config.yaml
norm: "layernorm"
positions: "rope"
rope_base: 10000.0
qk_norm: false
attn_scale: 0.125
parallel_block: false
optimizer: "soap_variant"
lr_head: 0.00621
grad_clip: 1.0
warmup_steps: 200
train_tokens: 941600000
steps: 3592
Each number is 500 + 50 x the weight over its row's rms, rounded and kept within 0 to 999. Layers, rows and columns count from 0. Numbers have three digits each. The size before them is the row's rms in percent of the matrix's.

# v: layer 3 attention value, 576x576, rms 0.028, rows 283-319, columns 72-143
# o: layer 3 attention output (transposed), 576x576, rms 0.036, rows 283-319, columns 72-143
# q: layer 3 attention query, 576x576, rms 0.0302, rows 320-372, columns 72-143
# k: layer 3 attention key, 576x576, rms 0.0288, rows 320-372, columns 72-143
v283 100:576563485482511494476472499461523481485379483398568440439457435479479482567511561558416498484495509487493489501456616501503483481566545498443563513392523509463508514490508452594495497531575425492519524539463451568442
o283 105:394488519477542434531480558511461422493534543616429591558490559564585518447509476480602470533601448530510451534554386496493528517446423457492418508601489463404476525530521626515476480508432510528468447470539508443582
v284 103:556476568406516440547539413470503517557521453477462518557471619510451517465589549448483414512556525448479479480507506534530477405527502508536438474432469576528503533518388537595508500566469503485483491570474469439469
o284 093:372517474625481591454452519590511456448429515519464471475532403508427396525475387507525516456417478550502485480510516453518529602522522471444529517549542435497505478384587448461465493484508492524540523429474526492571
v285 099:481500529487461525455448514463517496565542570437506496483509474493460488489596526472507513502516570519435605527505603485652443581497515493502487572514595488458475475529419460518447461477466491456445544548614468503511
o285 098:437506450407479497495397503493527458442502520522442491513533499471521538495456561564509523439470421455498387410470396548405573428469477514446446460508507473470581539417580583497599555548520475566535545486373554477477
v286 098:516435555446445491475502537532491583492613444463513539535445506442531398506524650461455605433545497503568440522451512545506576611446531498538476512430583481545561543588480474557432470552518549485542492460560472563550
o286 091:503501501552556581564484441541473455553419489539513520515537459537440555508434441524551404511440473447489568508498456497489422388518447495543620410517503473554456494432500558516480535544427555531435537549432586514483
v287 102:460464516449479570468494531517460452454491562461594517466504450554563466513486590514519597425513485499540456510471524462565529451526539516582532496489546465461469516453515565479510584442505489505589557493432508432541
o287 098:623500497526535440498489466509557492593492439472369501526480502482514516501520373421516457487464546476530531416518472475395531512507529555496520463505501545457497431545483452493475533522446515522393507498577587529506
v288 105:440449489460488534417429470476551417526460526421564568485548545406514488454467525528508488573517418469471548406528540432495532498460545552457403523458483447486554454473383519544578487551460519578607451542503403508514
o288 101:606499479493516458634531475540378546503497460518445387528481473475502549542502499407494542462425487492497556578445458546448499452550469463649556544451505507510407492483606434435409517481574514458417520454465613468456
v289 099:471520422481556477507408533608500573539527520449480524564435461516521534548577439477424525479517434465489537490507480528490467511474449536509474504446555488636458576495470592543463429606526459554502544579470486493459
o289 099:537428564532475459463523470393546457477511512560487461536562468439507527429499504528626477482507468502570453556467458513500474479519582439587488536427517478399482418503532424449520589480512509459550523453569482495542
v290 094:467553526430595448561474502494421500500479456478563566462463517424521542529479529550491578561428592445530480392551429517563585416506492503391403480447463621431533546492552461544418581484564574429471475503505473492561
o290 089:526467483519455535449471507466549480604484591465518510577486397501568465520530500467586500532578502598490553627484658558415615489431524472603638487525496490561510462484430569532445499486467324541453492467557457432516
v291 102:509560587415492482466573549562537502539482482434432488461567558570438477492455459470487419500569385480480497535539526516541467435467509522579516482574582481514403462577531550492393497499482537506583522397463506474549
o291 098:430466423523535498475484476469457434457532463570490546470480407429515465515599425476418545403386553549539444448593482464475530492507501484399441535493501461534506563450433425481485496413508508547470486573511494506399
v292 099:500464551574556534540529496499478520474586501497511468484606504560549530531427449605539486525443489458426560450527478531467510584448530540510542576497524493451533460507467440457494456554561437526461606492488512501445
o292 095:478547529455471499444467519476531519566387486467463489512468501577438469502487545421423407496551487550522490575519468429581537520458491522456439500457482586510482468532542506534559450367466530442561438452550427463508
v293 102:515502429512517545593479552437556470428482393487560441568492556587479586500547516538561553454484480496491501530493430509421571441510567471574423484477527540515488487521441501438584466569536477523576605508478589533515
o293 097:545496550444529508415519443606422519590489551557561488543530460554443465480368484398414548558560552545526480524516471433581402498543442524457505571583469502543487560465483633494421483464506545550468409481482383510491
v294 093:573478534570490558466408440540533491461568455425541453503475529501547558501407511524477520417451475477563642468561493588524505400458548494502507480508527524431347492453613444522552516526519477548554508467486499492611
o294 091:403557467419454496485569584457494484529494479460492498504628472489490538492490510502533523500468488524498398537404430439513443579502514483437543506579465423504578548510389469534402511412494538404452523517462507526396
v295 099:477445499465528560410428589542475507469487510533417460581483520560539515480452536472502570538457485633499439540479525569458590450484425505479513421587476497441481589487442564529501526630491524546470437526483508406472
o295 099:487440567554516493570433408504500560570516492554577525500447465488476508549473405529418460534512470480604562494505391409572364508471488520422503492489448480553415434514516389426511510430451520525539471486590477468526
v296 099:486444544587531526525467476439472444491462449490471442624462552573542567427488523419540551580399552580519484515461540444514497495498432504498503492550496439516478499496519509507530540648574477512466499490509459444493
o296 095:499515546407500502485525489589544544535502547487565439470544534497430468521514489567487499498493524449533558511569437542514492497454539493496458559481498534489426494503498455538462439463403376454464447532448572531588
v297 097:429465519574489582489586657591555583577504463535572524516496535500512459471464478610352483562502490451463534512612527597553402522590494591503479407526463522439558534525489508510427508567373436582470459495442528497490
o297 092:514532535498510429497435410383443509407569525461490484454474456411440451454483412380544458490434518563606470486487443431546622551442491405481527563475544484545494481515533442472503473459544485509599605506467443581528
v298 095:493589536529529438476485489407495586499522468495483532511444553464484507466524475456530519458457480480454541579464511533462437487566521459515434482470541525418529512453516485440559391581434571554488519550560459586469
o298 098:420417481581523517535554569553489504490498539482587550508523471520516473482538494579478482598633493469562533504627524537556453472421377442447410529555530475525390514536481513548554514478557505437570423513446442442578
v299 101:544361482502590549436480504403534425569479464477611437496464415476458529468476580546475546479494440475438527577327521459484468465658581465496513518476479496461469536502470472563498473528549473534435450517449479414504
o299 104:466536552452504457560447431542533514481550587585469555532500524532553421485538435531533425554441469613514406496648477600540530488415464474456468506478475512493492457510484542460511568542405495509479418507518509461504
v300 096:467456537503521437387547434539502490407508641442452516528468492480555497487539528549584539556555505567433487500550518496496424563551597581542432453461409434424489426482514475387546432425490483479512420525479525441457
o300 092:496566514589479577493465562524438534536522423576518455477572483515454520594447497508421564522463523490551544420502441389431560496499388485446550555473452503591483507534453539577556511476452516480477555522560568554530
v301 098:492506573518465496557512502514555633475558438525397508487448469445442521507492513486549507513566515341510527577421461548538503551455561576473417535533415460616520471607520544436451368492543544543451545515493525511589
o301 096:520532457496590472464540539511477401494466512483557518547505525509435487448511533479478436456518473601509451437551562446501515514556479424452544442482507526510522476419482550520569507485511442434497514464391425466406
v302 101:513586486479495499571512536511517508492477432463420447581553585511551536545660468535487487515440422564446465477466523526577501532544426525500512495493441575475473550552523444528521460539430504470460469467531501515514
o302 099:503423508493497469478458440501487545553505541490472545443442511501455488432431526490528444491533516478512494543545493394431511445423545471506494518476526434449488453487527558504488578526499485491524479543375492490539
v303 100:643481625520442521508588515540515526509525402443424500513508498550490496512589431524467498523497534456437471460533517429520513486428497443473547439435509544529475524479458512475469519496447537551478468548497483509505
o303 097:442559416501509458569471592498490494449509514505550477444469498403484526467456448478521463503459411472540533454569448534479507503544531580493539514495576511470452496491564566451523498448499482476536518498466529517511
v304 103:509542557441507517468558457538470515469564520464497405482432432533508455438468535562472537550442595529498507535463546496524459534503451512510544536568519525488439532538453424500469451499501534541505554584573445551489
o304 095:456385481561485500552498530523535475503458451570551543489567545490487450464513495456438438418599538482489539538556489487495477455463525503525351536402534549487446464521487555552523458513435400406450435532493535490541
v305 099:474463529506455435535565513458538490485487495590495540550461573544522537456469524487559473449458468410507554467608461532582502526475555439500526468427502490547596493448493487496585545429589487441506543424471482530512
o305 096:505536518447506561512453460502510519526519517441515501412625477508440529499511574530444501516530496489437512573492548426475528466490436575514561450554528526503487589514614466536400509549517493532535503501598598516442
v306 099:529426511569465554497504534471419491431472582431452587469583535523548528539446571510471441502540518566534542571530491594427525575533521533566457422509579575508504489520521571536476582462568496507517380525458547536522
o306 091:525562440433472490585543477532607419522549469593578458527375433533497471544490460504516471531503447476430477443507531463549487480438454427452520556462461481481413536497559470513579469459501531490428541524513462502571
v307 098:440482444487507578513545416491517466502498439475447504472511477486547529448447572479490577600651424572509410507501492496518503549480553531481545480469475420467520465568653597474512609498505575425537615525512523455555
o307 093:492482483468517492461463553414494520466518583530513577487504533500561459605607405523508516402362576404552511469536451553495543517441456522502553501522570584520501452461425425497507402421426415520482523566510601499499
v308 096:468448518660586616580561520516540493496560507569508551498524487446549422539460422430549533581551527511537443450462502480549455478481513506527544480531556532492475487382528553462496517463553564433399555499508440506490
o308 089:533516487433451476502487556552467562526473544366543457486490490546594588496503532536466492467483493505485603451465501603479506524538491447498477554528394540519556478597497471519526458508425474550554427470507520557461
v309 100:542460463565590467651556450558418520440489484524457521556406396547427464506505571513512550410514420511387475464478409506588513498565505453624557457472555478474597438387395552418540462579505557461486475521519463519625
o309 091:562486561476486527420448523480494551548551503528537416455504541464568519455481417494488376626501549519563506504507585528451441416458494514462408645488457557635425613590580453604483532474471414415493448545500559532494
v310 096:495558472513588559479450540499485563503429502625476559478488508464457433464551546559577408554503518492521526521464554611543491518475561513474560426525579459504481526537455528512478483452521474508412482425535471460465
o310 095:522521491400455445542588505480495467478471439490493558495478489544575520494452522492506533446488447448530487431532515435443520442527404501578488562476471481484514420439489569553546450527545533490594477472508499589466
v311 098:529507423524519506528467499524507476514571567587447529531498498482635470583566476535551570501547541635497529476551534500465461506487503427484498618466480452487441494533458510539587525427476452461496441484574586507412
o311 088:485427545515446513507488465469448508453519432475532506465492420607421536391427583547476525514462366434513473456492435530565378535575525526541479494499502492544530460534475487478501530541577510471486497483534472472447
v312 106:611518460523411506510549501482484548497455481551463532486513464582463482530477510465487537532477479575520580461406409562560519490496475537532554487551507520494514520603494580583467461518474493422443486571506527547511
o312 107:453493505562595474483479559525588573549467573520441494534521479529579498486508473506478534530501541499531504520534582506536514587507458543497469465493542496477490444470522504499504572493572526607537513461502478517501
v313 096:419520482454524429548511593536503613439501517534491549573525540483446525500499425547567601560494454475529426456564526506466516490443515518528601451458511340514395525574520467567562418499530563453458483434516459403567
o313 095:511443427491472466431445495447570449472459498469482476421471526559516496495495481470520398457472466493494522510472458428574479493489530490500413554463498528508593528435484452493429516507475488525533520528368487571440
v314 100:487466575685476511476479500481465576549444538560505384485523545403488483499569538500470458513432483497486501525482548455516523472457596455594501562560481464409446459522572508606480484418530522598542494508479544528559
o314 096:480517480303594503556538493486506428489545457457503558431536542545471531550544437439542423486479484468556465485506498490487496465442424522446383494356518434591505442440519439439523498602539518431406531468540515488447
v315 094:561508499451456453475504538427591412501448520458568549542484490531489488551471504424461450466486601476518453475455510432526445462463573379505490510515465471505543451563463473390546587464556506504473537404501503495513
o315 093:428536521583587508501560489596449527459490481539519430429490542513440517481550531502465523541511471511480560554520485497488539525525455541518531459529447442525464506458497505570526458531488528529549436543493455502501
v316 101:451404521500497428497436504475467521480494594509399440529511497471444484488406594510550495408537460428532472553541560479534456474500510524547511467642439526443556493478491458498540496505409508450505462450493539453514
o316 097:479516490501544553501523497462535499540515447425646511538476560595543592458479491501417508511547540587470500479482466503532551449444559511422483469386544479491466547464442488488490525527598488516477455566449458519518
v317 105:552583514462445493493396520595465431440431465447542564582453507492482441485565500448522526477484427458558492397584361623530513408434533566585374461395562515478506501473532482502515449540519481468527502553539508476515
o317 093:479483453513607491505508420430602575492506516531568429448558495463504501524516561622498578559480599538499547528417549406532503576459438504424602425557483555485516534533537536507507525381447512477541535507435547515508
v318 104:542508486463462477542485611505459506516438484521481459464480396485530501495595515436500450477530549389524529505549497560525455577419471543414468476401418496512515454493502507517520514480475510491433497495588464495431
o318 095:518465539552479552480542415451620489550530485519518577479509553576461532411392497539509513437518463550468433444466530448503526460572544480575584487548554420542569560596502477471582512454546572542562579406494587535569
v319 103:508565479517482512524470418518486469573434342355511422462548460456413547486532398481434464498477491445515533555412495541505460476398433596482606448492494550539589454551584351486454441388423634559531511483527449415415
o319 096:500541513443498412390548528494527548457469642569474589535441560576477498519530628505592502462496499501486545416518518450420512493493640453469397506525478505427532520458474596527556596495537463366529581514411519563524
q320 095:449506515481501396493461516475436506524547500543530526493536545487453456518483483541538431463521503476550560505471524542447481440571448600432444534471517479467498569565411487501560422446476564478511610483511555566507
k320 084:523462483536418480484459523543456535569419484457416560396539567574434455522535488555476515469459571501549507515497476569548524429507512522512470484575413502565482476465531537541491500399531459514437478529436438385534
q321 102:484476518403418559480485445555472547499407481622617516467467477480515416580535472520548544519510487425508531550499484452479515550464526550413456508511499535480471519577485519566505476460425512512549513429500466522567
k321 083:575463481578552497375526501539529483570578477562443546460451474566490525405489479510463473451502417503562577485537520566481487537631501563483495486454498506540496512469497545512501515438439485513466427467548516435470
q322 105:559542507520556484521527496508529387565511384546519479470435572530492508400456595476484544441565520410543454530503601545350462464430508586502485436459421466531449455474559479469414581523479590531447532548556576531549
k322 090:498513583456642592494432474543522529508441588438458558501572599526425482503476482458528450522433495494459539452560460524599419473502502480511413398513531485548424454616489544492478458465544520535489413511535535449464
q323 093:481461484504491475403508502529486490534538554443466558489509422480511575571523484556439467594495540474525498514452526439448478595555512523524543552554461532499492494504455479619553591471463485455485482493415463608454
k323 078:559419585491570439501548518512451432405525497579524520491532503526523455513484433502491495432460455535462608443515363516569455467516486482510415505482509443493639539533456505531602492492561548536493507400453505512555
q324 095:493458509562502494387523527453460477527555568480392435464554424473518533427513422461439574538502506527536514547513486573419472412540565488483521459465472585462581536503507547501509527435417383509438489469461469500431
k324 089:488358589525454399472451535494446493453457500442538588536459499464525460619438464510562527589550479535477518520538541505520589603550477401519481500491544554409527439532564445516629467410548582535522489518470523499469
q325 110:572509510497507516487442429548582502549510511509493555465498519504408484361544518539548459317506519386474421374573517507450543487425467536517566422462471464490411514508474510510393489568551540426454547481476509468486
k325 090:526558479577497600468553461581513529552586539344474468485479448433462476395470557449479517468485533532600448537463504439457475407521520529480541455514561475537473426553481556451432480574509480533471544533505485501536
q326 105:522603468518499535531477479497517525427453493470521564562447468561500409471407454551540464438532506447567543556507549433463560440513517553499508417496479494454480497462497518550488426594580462531499475435483481571433
k326 087:552632463601526547497440534538480475538562592529542515568537486426565425528522493466501476451399505510423480524530554513545558459547478487503497448504436533613553402501471597459519434527466557480556518448500513387406
q327 079:612492508535397572526405444509609501443453528456487386399514549499453505454530453483501531481483449490487487476564499512556570505438485545576569434481534516606473596520519482486475534530516475508505572508534489520523
k327 087:440576515409565566446507420562552510516586509486537496499560465525359434449488492466428520513479553463574550508501464441513456428436490516480491466555515486567427434470483452518473395480503508471529550533475538531500
q328 125:440587524591548415469563576465417466475483561516544508558489472482583554546517482548452526587527565600495545542482499581508516475432509494444499497419491507466525410504401551542564503409490474533433452485471501453502
k328 090:548451506559423394552520572453473511500449516501535501469464509510555507591575529568484449508508493545477457546484523608502459540553581504464514555453402554504577512553466498527652478466578499494557463532437531444442
q329 101:524433541534499585525515527455605464567455529491416482491577468580498458471476410507504592378447538472562509457581420497518541444546560507449492539389464463484530537547527512510487624569508496467563430470466602528536
k329 097:416515505543490457510474600497560589457569491466472569511464580511532567451455542580522509546504523612459551437486419520455524419474395433489535470572521594468558531510504445485522502494501504444383520436529557518439
q330 111:489508532478487502494479506493465565563507542511512510478522446652454498578435440531412568325527398573529458475466479536516535542444449464495437474599496427521497596440547441483472452545495522443538528590431525560597
k330 093:491481542506416430566544535471497525469488562504447431486513580594492567552441419452532474502518464512469503474501558538507474513450517446521429497456491529490524502534595465441458517445485561506522475547515497452514
q331 109:437552495525505461502528503446543518434433481524491568378513529504480447565442578506434528566574493443406440434536469524501534434536526473453426504477501507456566526504477429539443480521519549508532536447500510510474
k331 103:495510539471525527486493468460559489517459505514547523463507555462456531491431484568495552517491511457537422479616475489546501485502455511502497480567509362534456479485496451528507488472550455496449514495429468478484
q332 102:524549396465619489558463528473558385473453560611522557556474580517554481431467533456500546473509528529467420506602487441458521526541515470530560543517454439414459472450413433521513479519466517585491572495554450473483
k332 100:455467469474500590533562594513509492504480505569513474419472496419483549414453561415488493548526440515485574427453511406431536403536483484542497454446414506495497465542482541560502515502570503522525486360541544434459
q333 099:484524519475410459446578598447549509486431515557477605532551572490462564492447586612493520573519511507511514475531584461503481566460547560521480512411580587622494501542468506523413461506541506497482469424508505571394
k333 093:429517513466406481461436568512472514405467497587550485408538498512483548576515442525490526410639453501420521441535511432470500550436569505464502470480462541483469558507485470543564512554507469468445559475444508512509
q334 110:502427623452435539536459594543565492529452481495493445445485602421468461554525475539503443449502502599524537523532554516485462499448498461485537526539457508568565536454528427486470469501459510420475614468421570501628
k334 100:375517512442464540523463569512493465487426572476585545465485510514510517554512469511513444489550581551451583446552491443484484545416451443474540400446453552411462528528498484569473478433528536569626524476492479537461
q335 109:519586506535511464510482599583496423588549567501456466532605532529484499455448483498484580436503611385515551433464553482505515476492437492448489443441543504517488464468477518508472532588541486532486520574552601459620
k335 102:549541509558503501549507506458538414509437392489480489438562549504459503540514523477520463473505458470478506543451514479572416584567518533386464589495442549487517462391416522503467466583536438445458519599585525496584
q336 097:551553416528571604538554576548504506508443501510549469466463471504456562510547471507549469502514466469415532554437565540437532478460448427556463476496598459582492559476489498443507460458473574568534513578511461471506
k336 080:502580485479489517490534563486501507485507500606467471524462461485478482429578474476474497594456472579529433535498491497405488493553477585514461436468512457480413478554458505488461511565477467542515530450551588491586
q337 105:583523597573519531528483442512574406527486524550473560510445452467461447485564528518460480456552620415444479527496510468468538420428440465594503494495553552585457490506508535454497468471472506549536479575536512534412
k337 084:508540414516523516438446517406550545497440417619511476530395541562505477505531514449534504592439485559588422434495509450468514510482558555471509518469500467487513494505459564486444463592489477535458435599563512447580
q338 093:524448478524545454476437461459533511560423396487499466454505630473498533473521613501575448419506510544497570515521568487422518529481448489531450467509537397581489515546449548359480572421517482436514561532524496493476
k338 082:424497465511433527502565503422447554472533467509475502585437445440474514545485467384464528535518500575493464569441521509446432563560523501511614509479424429522483463486474487530530568452517537509513511470542543514541
q339 106:539556518462491505600400491522550434526398456516472455534511584501560469455522578510520579454492473431545562419476594502396533586498493548538500544485512362507475396484508570500457532493491593557538500474482566571586
k339 097:434493511527551532451506475563548519536553481428513526433471523555418420410470518530504502475466549522535587510516463490509419445458440563514479453594503461494504526504439525544371489543420485457484540517570489442474
q340 113:472479526477522460419508534454440534496485552393459528491566487454464492464469461497460500529522501495454520528429461509508431542579492462497519571489455524443460496512475460466572558427390425511534472471442497589538
k340 087:471489485521475466398597616495548567446549454616388490497489440414535612500571512533478586441575500448547509434448462524467499496555546518377594586507466525413486598450489440523510573531479414521511595524501472505494
q341 092:545427444534482517549487539508559412490520524485461596506440538477505452507473555457458426427505462477512400532446520478443478504606481512447519416442385409511507475532445529466566588469426488507429494499427545539479
k341 094:497481495465409416568534572494391451539464456471558497541537466508600583508562527539472545521611576610490508554442537503516531517436443475458523545524465543457447537486551461491566434518525536418491510456568532358481
q342 095:508504540452580534457495536526540507471540541466480423468541481512563487475492518467459471537512509540419428454558495516482518444529465450451491592409542598479587512428530563380481431567560511499462505452444529472497
k342 090:572509575491373472470529560425464449581405563421472580502558507458545577556482537515516573564531620557420566581448509549529478578578507518481534495501472493469505406514502484487562532396513483588492402452510486459458
q343 097:614549507490513577497403479549613491554532409495568460538554461504448513434596529495513465397488489481442427411493546469505555490465432490464488449551441464520452512523545509478403452599599592567484558477444531486519
k343 074:458496461471408493487447511543550561515482471489476476525477507560477434462516504540492445517567440585534484547586495503465442457470521518480498467515475539438478480626564585585461501536551459455407441501478460517491
q344 119:526523456577468402407570487488464510470499617464462511479450511539563596529495462583538489587459546557499557547529449510514494481522586563515442448485522624466506439546495569490514531533486481404447480502531439489384
k344 081:462603494557616507441507476487472490645505474476570505497475465478445486464450536447574544432438556462507528431538560430451517458480455516464537459548546476443472469471526477492389462483509505480500448444473464432472
q345 107:610565525563439455406507569584411475520506497482558498464573554584459539432530491475544548536528643471424493450434533516455526417464468604536447548460571511612431470557481444508521542497517489494455462557564489542532
k345 099:448449500520460444467592524504467511393488513551432503485529476457555586503499483565548490513458354514501439521465453492502522544559510451453508564511470537482507469503469521624549565469427535533472472460503476529420
q346 113:526529581542519469488390411474437561478545537543593495551466499504502427431462501421617525552496565472489440460527532471583451510493489542500442425520501523534388537512493528504498493506522519490418511476556450497530
k346 103:612557510534469492605468451500393526439528594541420538491503442593593527530484541588546533524401514529513487527529493546468511497430538642534396533456555497575517448528511539515438480498573568533437543523570477564429
q347 108:523493471495519427537566472516580483480452488493418492463484596488474600532525558490490433481578450499592516538511453574634478555481532473529515545431518439506575548416505476508536601451413522435361495477516482497545
k347 107:510437460563488438418490470431454461531509553499478511510534504553397485533566486534463551422522522492539493560440522440447505501439502474458504394543501484539595497500495476500507442533522495468576525458474518367458
q348 104:501525505546506510570517514457535432455522490534565559448545503486570465515445448535460469448543550512604547591480456565485410445453457492536474470560486598499453493446477500512420408552457536479442409450524466425564
k348 098:514586679541534518515484579503473567520460577483537457509488557497495463474390489431563501575466498491508510459532540470487468551505438506557392489450488591430494473457481577489515379544501537535530532446584495479410
q349 113:513425460513532487512439570527526530536511502593553508471531563575592529433495565433511574556491509477471552467448516473569505466440508513578569511443488465469488440488418466493481544507482457609432524422551524544512
k349 105:516487458528523525565565492376512482497438595465527505461432514498586588451591449536550556522464495494490515465562473500411499440381493519502540557529504478474479447520397483582536484492465549551543499422519496588447
q350 106:535565552390425559490513475436513432511512580584491502466575440511567502456482529522483508455484514531480483520611489431525463467442535456528518554610444453451552495505437450498483548380492429520460526399492478595476
k350 099:436538637597477627568490509451505489476528432486394480536523439447503433500583524437471492459576508491471435420465490551487592538388488454595501485489488418605510484631456467431492566507438518504533529475529490485532
q351 107:521513517524479429423512603488499495469568516573497378525583505459536512471430471461526464474437424446491524403537378524573565535487581490529515571556408584495436539501487440506547494586529434463479494450520582522617
k351 103:532557505548455499592494503507519475508524457525476371473502599560448480368527462570385507420480441428450543509432461396430545475431527530608642562554457491561528479513564514516525494513525517451477495503551530469535
q352 113:507537530512502535483529486538402439599496530545422499469562615535505520553578488485534535478577540436606519480495406474566461465537461465536458422465515394466492504540475496455498463570539466477522575539478489471581
k352 103:619464504486539464530454518461529481569517450571398528512417460552511510552505528462483504493512487547481373539568427595510463444631399446494417409536510401487480561442485506514477433427446506427468453527521478531551
q353 108:507529499565496545391606512460494471505526450535499466444487423506368519489483469488511520452459490562589539507556434580500393512463519520498439505550517444518582581398471442578552447499453531516565523555437523504425
k353 102:497550508550464498530520566509531484472457520496431475523585511439553449446488532419531415506460549477456542542424557557503504536494512476513408570529519445624478559452379446550470505442414478442511524515578530450534
q354 113:488480576501521471519469498400550467500433492571551436554442445469515383519480518531487410430539445570486458454578495417489586564523524503500465569509557368477574595506539416451523497534429441557508498487468421548530
k354 105:497582576477528522562505403488469525510517489478452483479437466520490462486486512417390569506526471559498471535410468477583513551418499405660495546515518451525442445405580537494508520417464508454468477517484560421460
q355 106:435535535498453508563467457510594479508438468478535531502485494459495505470440510463497511552511441493455535573506554426559539499511499553582490462457462406509571532576499458505499426477496441490521527529438533488538
k355 100:449472562499541545503470509497527431525468481544497491493527545475451470428475546440509559526486473544498516516481385574422540453504476591476422617539540535493473486534499451568570528480508517485400502496617513482479
q356 101:436318574548453547473488541469494535504480560491469458501543572515539479485545456499475490487599536486560444501572481562498403491440597513521428495488428481532445515527479486531531468513476508509469496487587458560488
k356 098:546484533450463535599546483527499510601452433391526479535479562443531514548561529448504564524556501585533502555485529549546535564436469513499457566576488530435511529478524454557467523455628527444536515444491438449412
q357 099:495495501448537509482384425512461581449522597545458442542566386499441430431563482508521491488473422543494502504517512519476482499492416375436547456445429463570406519433492431411466500421529426551504535524518448542564
k357 097:469425429611402561472480441547522517578557484528472521542474470389448443522516466556478487555521573517445342488439438555472582397443497509494512562373578529569500555522557494515521498569459573492447415549547478515482
q358 114:509438511432397421519503580438521429476493492554573418544487543529441465514455537578537493485483510448481525538427539463536483498433451623412459554577478501465519557555478461540542547505468488499447450470426529420549
k358 103:419484539535389476495527541462497462477383538558470523563577567562483494558543486461473527558527484458492519432493409442479496493507501481497460511579463470427459586444496448482400519495528522486491490563577537484521
q359 119:550493457512523537679532559458510468454504490500554388426505436439515545514505512547567547510419531529526471466596519453513446456551552521531556525407546493473559465478449474514460485454477516555580493521445538547457
k359 109:441436477437438490439423467407570446522504628501455556552494397517511563389611481569562508534475474511558483489561504517549552619518468529492484529467525482547601481517473506523535425423518546560401470496487442585485
q360 108:486563478466420535585538464500537525475442507450496422477444526464453510505414565578551513418490455533448456479581490488444611438568506508574515521352432505457526511497412528494484467404415559531543436494446497511458
k360 099:487576576419542562546456510527467480523538454500527413530508537563477510494459565443515537484469523494503503524494508520568544504598487597532606485456424495490507446482464443508572509535585509413487544554550505522510
q361 105:506488484516522559419544493518513555456460484440385460481446513494434480390420479462475489406474396535443527423523488547528575496481530515493439516488577520538504467425620528548446423524474449478513491544521441520529
k361 096:546603426533421531515435461524479525489566532450525509440523518486510518448415477497488473549472529366388461493399472456577522442503523448446502511423503527546457431489511468582544396413490495446534367489507602577455
q362 112:508468429535527459528490536446519478478548564565465588425378572460572491494501540572520474488542539504525510525463524616502529419489480495487511524458423397472585539481530394524613585485398516560519581456528507520442
k362 107:486593459505605534439458547470529448492410419530496500489551523440530496585479487437463513455493483559480551504501403512547542577444510544480452527378503434533516536460528435503540444486467514592573526445531504510487
q363 112:529477427415555489415632464573511487523480541527504531535497584443513491512553459451473416411504529531502550514477498508556406478546518425546559557588456509514549473485454535443531525486512513502529382439466481502559
k363 107:506443454452547484441515563503591586555451592509478474493491518504453535595500520519524503528526460525464549446517480466462462481501546580427435461512560461527518505473573537571509407476492504527494518483504493384534
q364 109:468530529547553397524575460544542493467494437562511598435536529439507552595554498480391535472455502529495457428512499432453493548520512570402476414478588523482463471539456515477467590443495499517494439557561513502522
k364 102:435597422461525578481488491470460389477499465430474597405578589455434423458560489608478451529491546460583466537496539531473520534548477485338511586529558467453620461472486526480442595441527413470530546541554496526518
q365 113:491554512479440499424478533577584518425436449530429436482482550587564574547517517499455544613581464437422538457538552483447553471488560501547536445471523590555457448463483502475509384479484524572487503548589527543466
k365 112:497558436494517591504441467550538525428527563406439467454486478482473468493539515432497579458497455412545519509480531482482414578547560513551518564499451605495448541574469522460494465471470512497540506514543561551554
q366 111:503403380538521555482470538488551524502494460544422515549397468351592557527451491518536491445488432521465489511539522489557491509539438452509490497542475534544518411522455471504521582462489542506628461452489560570492
k366 104:496515449480469526434501486419545614542515510445534509403445488494473487448602488544574536515554487453457564555519482540543471478531419569514521534546468465535423396581433502571538541461528506571516477510513557511624
q367 104:543457494510503502489567499498543585459464532473535448477450522446480515401556514462454508599506559571493537533463431483521474427453559420352597440534445499422438488478553487511465488518578488526517476477487472496519
k367 096:600463445538537432338589538472520589579512524470520538536502468496517435548640575391614480487483564433549311490420531481451602530509511454471521487553570445515418556550443582544549594448427537571551555545530456476539
q368 107:513519579539565483453446488552541552541510486457534396501467523548428566455549528586530474389446498470450489498561474464467491471542504538400523390470467398503610492394479450523543539520520511495488494522506539612566
k368 102:457640459496507541425515490407511454474504529539535424570503512521509485471484505507408430473492448527401500384500545510485578467556413524484548480542478401458550493466383535503544571473531508496417549592537524437547
q369 115:502427445540442449406449474495432474540541573488470406560514582536442435444481462430446434530479477468474406482582564455427497493450476385466564488507528462484506467441557476485454503598359525406482587541481544500505
k369 105:499456535535551533369458492592444527470595498526524516489474470449576490593529505453536495492456510466512531508554564503487521494544488581489595473513472544551548407470507527519454496449520462521468438527510593517502
q370 111:500549550446491539467382539512414488443458456386394456506475526439428482470511542455470578533459505518429477466597471579493518553509476449488615517502491541502507544542564401479413470514522489533523467569451616532519
k370 111:506486432488456508495549521482465447486556525434522491479520574537533496454530466551584541468565450507460488507475500541461549494520523455334529501496468559439528583486544396505491466493538564477443573494418511519506
q371 110:517577529612508505476463457574446526521492444510523542516551512561503496421577507470438591484538497470600474455557520508467484453486479532567503500606484518493535500555560533566463514511505483485413524495560451568473
k371 102:484492552535426577545425477540410548509485459449441523446481480599545449448528534413523684555471493607453450534456562523504481471386526565533450517505402529507546422589513474478575501488555441578477559452484542427462
q372 113:416477559529499454507506548503505472472469457514510437507488595544465538574414478476476495526525485527470420488504400501499504432499476485494530433478572507535522508439457453481507552420482470502494555582514455472431
k372 105:493465559453521427459537503526571520446466517414533518474501495356511485534504504489529535509463589484499422504507490468500557502487503523478539490619522419511485453480455529537360570430559458573459601470433430595569